Part of a small language model's weights.
Architecture: RMSNorm before each block, rotary positions, no biases in attention or MLP, untied embeddings.
Training: a variant of Muon for these matrices, 123M tokens.
Each number is 128 + 32 x the weight over its row's rms, rounded and kept within 0 to 255. Layers, rows and columns count from 0. Numbers have three digits each. The size before them is the row's rms in percent of the matrix's.

# layer 2 MLP down, 64x192, rms 0.116, rows 0-63, columns 128-191
106:061091112104150186121168112139142130092056104131125164121141105100115066157153069086145142132109090150104107072128088167057081056180137091150081165082129124143109110085114134088107081081145126
098:115116150082079112127096086202114102161157083146106117034138159093157103048151100152081174168141091114093147153093100097117141154174134202149103114131101086097072189120132123112149123151074117
111:140108142165131154126104157074139117153130154123196147096208123140087061216107213152101138112103148130108064134174067143124156148141180107135060118097141140104135090133069064158102159071115158
094:075109089126093170130112169106120157142113172156133090116087153126092156088129134122094150095192121160110132113039149135159119109102088091070129166145108102140131117172165158134185118139160090
108:125098152082150126141104121168140127132136088144111103168132094101138157114113107093138153143048113166158162144112128114122139080182116122073074148162138090072054132088092101092152157197138140
090:159163116112137144152154153134131143141165149140153120115077157117062120165127157132157140109139111162117147126118176155179162134110113104114128178125111167135155183157174111177089127181144107
093:164129164065088126113153127158121132156085106113105151095094166120168076186116163150075165052099125140149109094136128060130107161117140144106097149128091087082067157142131073091141093140150111
095:116115110130155086092156105079102142129152111156119140061139205130119155136159108109154124145108084084109159196115122126078054138095131150071146168147129059112132098075162091149200135100136095
094:171106220113149143119156138151078091107104120220122212084161164136132110095119128196112135072148131099107144084082111135151076140126161074135112129090105139054178097134130171097127125177110148
112:141110134089178115116134097107087134141197093162097040163115153106145120105181167114135124108155137130166142161077120140118117113156130180127141096180100178114121106152102110145111072102095101
095:087091045113159152151131136145138094139122166116101167088117152125103088109200134150039131140131164171119131142131152162055138097190123158084173084141082197162149199090094115118161121119140212
092:163125102086101177114171101098087145140097179156155122106197149165126156117131174126095151113157088091186137132138151098028129107107164164130141081117171118143187087174062169116137136184090141
091:129121139112135211155062170195110117115128093126085082128130101106085130085123135146127092105088134112141172139117096133137121128071093104150142119137124079048095127109128149143108141112133128
091:147106122158123103050111096186075141133092140099137203119104130101162134118128114152091159100112132121086125076111096178155194099146133153191181118123077122187104166135126146108181138162133156
099:122155133106130083147108143122081140106087151146119114148138116083149108127081124134089176086115141127098104142093145164101086131135155081119092153067154164017117168062115112136124150181133199
095:108127076074136148120134110061099142097124161070120159084207123104067122106122156172111178156109126103077107127191148105128142141164147141098168115114145128120152126121050108093099135170105070
097:177106188131155098167099155116122161111094174131084056101089147120145095136109175104093080157114134201156128143131189109025131133138117125082095121113169102108104125129169166113139130132146188
100:122169144120152117156102104085159125128129124094131168152191114108144140053151138172113119094149177108131100166124104136086099165156151114147099124113197114135166187109116112144189112137121116
091:121136106100156109151138138115119110133091153133133143180124153078132089070143128121140071118118155123165142158084153195159182133133113160140126131079116118129114089112115150130127095117131140
101:118157149118190128150089182101133191113138123114161105140116146184068118163150149092143072171098079161118117109164103127124074147084104050098169101146098132132145127170132121171125169140129129
094:105116180182198135148129136132133076130155161125073124158164149109119160157119145130136135094133128148159126144121121167137148134101155091091093135103150140138062054118113114200155126224062152
097:111155144129147127132156130173098093133080194149100124105096115164134156135089125122117137092109144135090097118106165096123125167125126146137105115093127168142116090158136096103112130053172108
095:187078165065155114156115107091106142129105139144131029128140108118135137075188171136105121201140145079095095107119139083153167133157104144132119100127139120152188102150145051116165126163141118
136:136137114160132200112117173147117149164122147087137143106041128156133137150145128108142108144149036127081123101147132094173138107070080066149195162150148102159159181111239131158146113058131105
089:166137101128113060156120112134108083099160142148127089145107197145153108050168105157122180168125081153115127131135125085146144136093142087076122122094147235137084140123139119138165169149122104
104:177113112164156123089104186102131132170116135110146111093173106104124181055101130174161140119126118080184114160123141163063117110142144050185180142181104143086157111082103106169129135148159149
097:175126140121134103162147143066123130123095136124105100136211149122149118098141182130091106118089137117191087164101088132225086138159185099142131177079129109090116115138039056130158135083117085
086:169157162145157036143155103157141142132154166095101161108158140160134193095118114138100178113127129089109168180167169122108112084114128124119107135158100094101108091081108174116141156075105101
123:116089126086132159100147077168181091117150112148164135139082123178156100120104108188079104154140174119110121099119188141090111138180130149163104147145105125115118072144123087131176113066130128
097:144103106131108112174131115119171183142140196064086114145181127126119091054079120107113120140159140134121145189151111145095090149110167060165157202160133132132104108103241179112187101078073168
099:184138121123145112138131114132113163075131067115148106108104133192100102111122130123133109060148114186131163133106103113111145125164095136122121115165131141128095125162159127131183114122128117
092:159171188163108124112097095102053093138094130144147095139229172107092125095164134155123119145115117093154159094176117181116161175136157092097084167130093122103124062129082124092124155129132149
097:138115119173110156166117151113069176138128072117100104122099142086120076138096133132142098034114114151169141135099111113119172066095108136122128094127031127108131153136123100137181184177119161
098:117157116127151133066088102167151174168138126114166140171156128116151193054123107099109152186176115157099150152165103115134165122091106162080154120111079109150092173119115153109110124145166141
098:110146131119088110074110120104134156166129107101124137148151116116132111145107138079131136147154091106138127105154124093193131158153111133141172159115120161112039171106171155135172077094134117
143:171119072094051126142125137131164116152163173124153074108144119115152116107135136152097100123089102133036115174103112115082103141138115116158101215147088118173119166139138143096096129144142108
103:135133150105153113088139082152091097105129075114109081149165151129084157174080102193120168117150112120158105126153066087121184114093068137089158129128053092131184096158165136200157153122097135
103:146142117114144146128150135108107160076090162093124146069163049136162164159173154188152167124132181092160123141071152147127096089239166126063109151049145078150081142152122152126094133183155096
093:106138135119098141105100174162118096102130141102128116143146196133147158067145110084115177119161109180173117109111089098141168142070133076163151153166127120132212109126135151093158072083142168
114:148120131076161139152108092109135133115102106185096086135094123093143109084147145129111118138153172109108087079120168138128080146054131168106098104149221075117125152127114080150084115099108084
101:145162106113139059160118091127150097176106041121112180117054176151071139219072114146105100108090098129118112173082105123138124106142138094145105103141112052110119105114231122097107113092117139
100:077136081197203118114106141090127145091109083159144044084178139132156170212132100135130120102096119140089170149142165081137068097159137085189120114134162133148134169086096162109150134194094141
115:123174153073088149160159107098143105114109159171102154147176104128106176133117135113133161120132104133146120090123164109084126104099088138120176099138187108096169122171131118113153148179106057
095:132186126152146138099150144111089131122094102092111189162092116163151116151098138146108164155121117152126139133146156111087127147011142158076169054137076146148150197146132099158133154108154120
097:130139159199150129058127148102098124153041203134153196084073139080138164155135137118132136071120144131122125204115112181168165120087128121134090110074106105152133117108136160112116118121141100
111:091136110140081103131148136124121092122110151140119081112147124152090105132098114216090136131114081164126097135138094140145120109105097131128086134102059231067120168126126152079128060169147169
096:154141106145150105191158135112133118102079134082148092094098150152142111106128079181155117164130111130122127106104159170171124143126110158114065114088112170136106154198151108140066175106109116
101:140129124106150169138145110096145137119142118126193138150138118190136098103103159130093159123158137114064122128154137170136192102143103105167157169144096167141132124102141138197203123084149125
106:142148124128132124244113139126131150128085145153152147093081154105120087119096149105116147094168130144132129130149106164144179183147159154086108111206112097128157130145180103155168143060119136
110:077154131099135167157144112093152130123114106095172098154153118138131145099109103063114114180175115168141118072138108134157143153176188153143091099210153126137136104139078139138127132098185101
105:104127156133116168167147120139138162086104130079143154178190126123159139121123174091132116135112181129105114095116135099100155074156115123163166139132119116134175189137210178114075109094158105
091:111125170150164080104114154208102125109142100161137188085132127130162151150081205128126075070113127146109113145177121143085085087132119171143048120151111164108133133149106172147144107161076139
093:128070138154090127134100129145148113118221132148173099136134140082138132160126132161151145160103140171147115088133104100192100164086115155122132169104043201157116188189119189147153152117210126
091:088130197127089134113163177124163119076107097156124103108119083168140125191146135105103142161133103110093126143158184084087079105187151047106116128157116111098146111170171203155051093102167092
099:141098106120162153108132160161156135125128081099081124173154101136129122054163113127160134143148107114100150134117142144156135162138064120159152061096102165136109104102065123208165173092145096
095:152095153101109136137180060138169168105083164087159183109124159123109117124134163132167151142142135151148128079133116111101106157105179146159141188079144117025146136069092128083122156152111146
087:166107159123136118185141134095143181081140106064111186129215152168114095150113135085156095176089126170113148127170129153128098152166095086135111156130190164104091118129052119094231147118098152
099:142106130105206139109094129098126100089151129101145205137053126105138108134121120121091112094097136108121122148146130128108128116107124118103085106103139160093147099111126115163130137146100175
083:112131101128123138105120122114178072158127157192108047099039157107141118133155096128132154153133114101105123086145167088192116128135195172093072129115104151116140142148144100129061177172137128
080:131071078123131090138135135088168107137113134156090104202094149096151064076140108129144071113157112126061095129112068161075117113123121154162150139127131094137104151122132117158179171150127161
097:139095140191119073056067154153192138121135079150177104102213106158144179112148080064094118163128172172131111135163108075164094124111129082170170162125123140132119177125152110161120136126172133
087:153145115095138127140100193183138110142099119120121077111171105094105208087089173197111135137163120134114136124127108089153150102146094145164131135205092078127090124065132131129120095170168198
104:118209117138143152139150150089139121109123112124133186088173143131106085146160169137103189119116186117094124141115130141091178153178151160191129131115153097091165189131062163141046095173091117
112:162141155088130116097183132145139115187100111105156134148117163138100074085133147192151100118099126140073109137133106113127198102158159119109101052147102144135203123096178122102112093144105150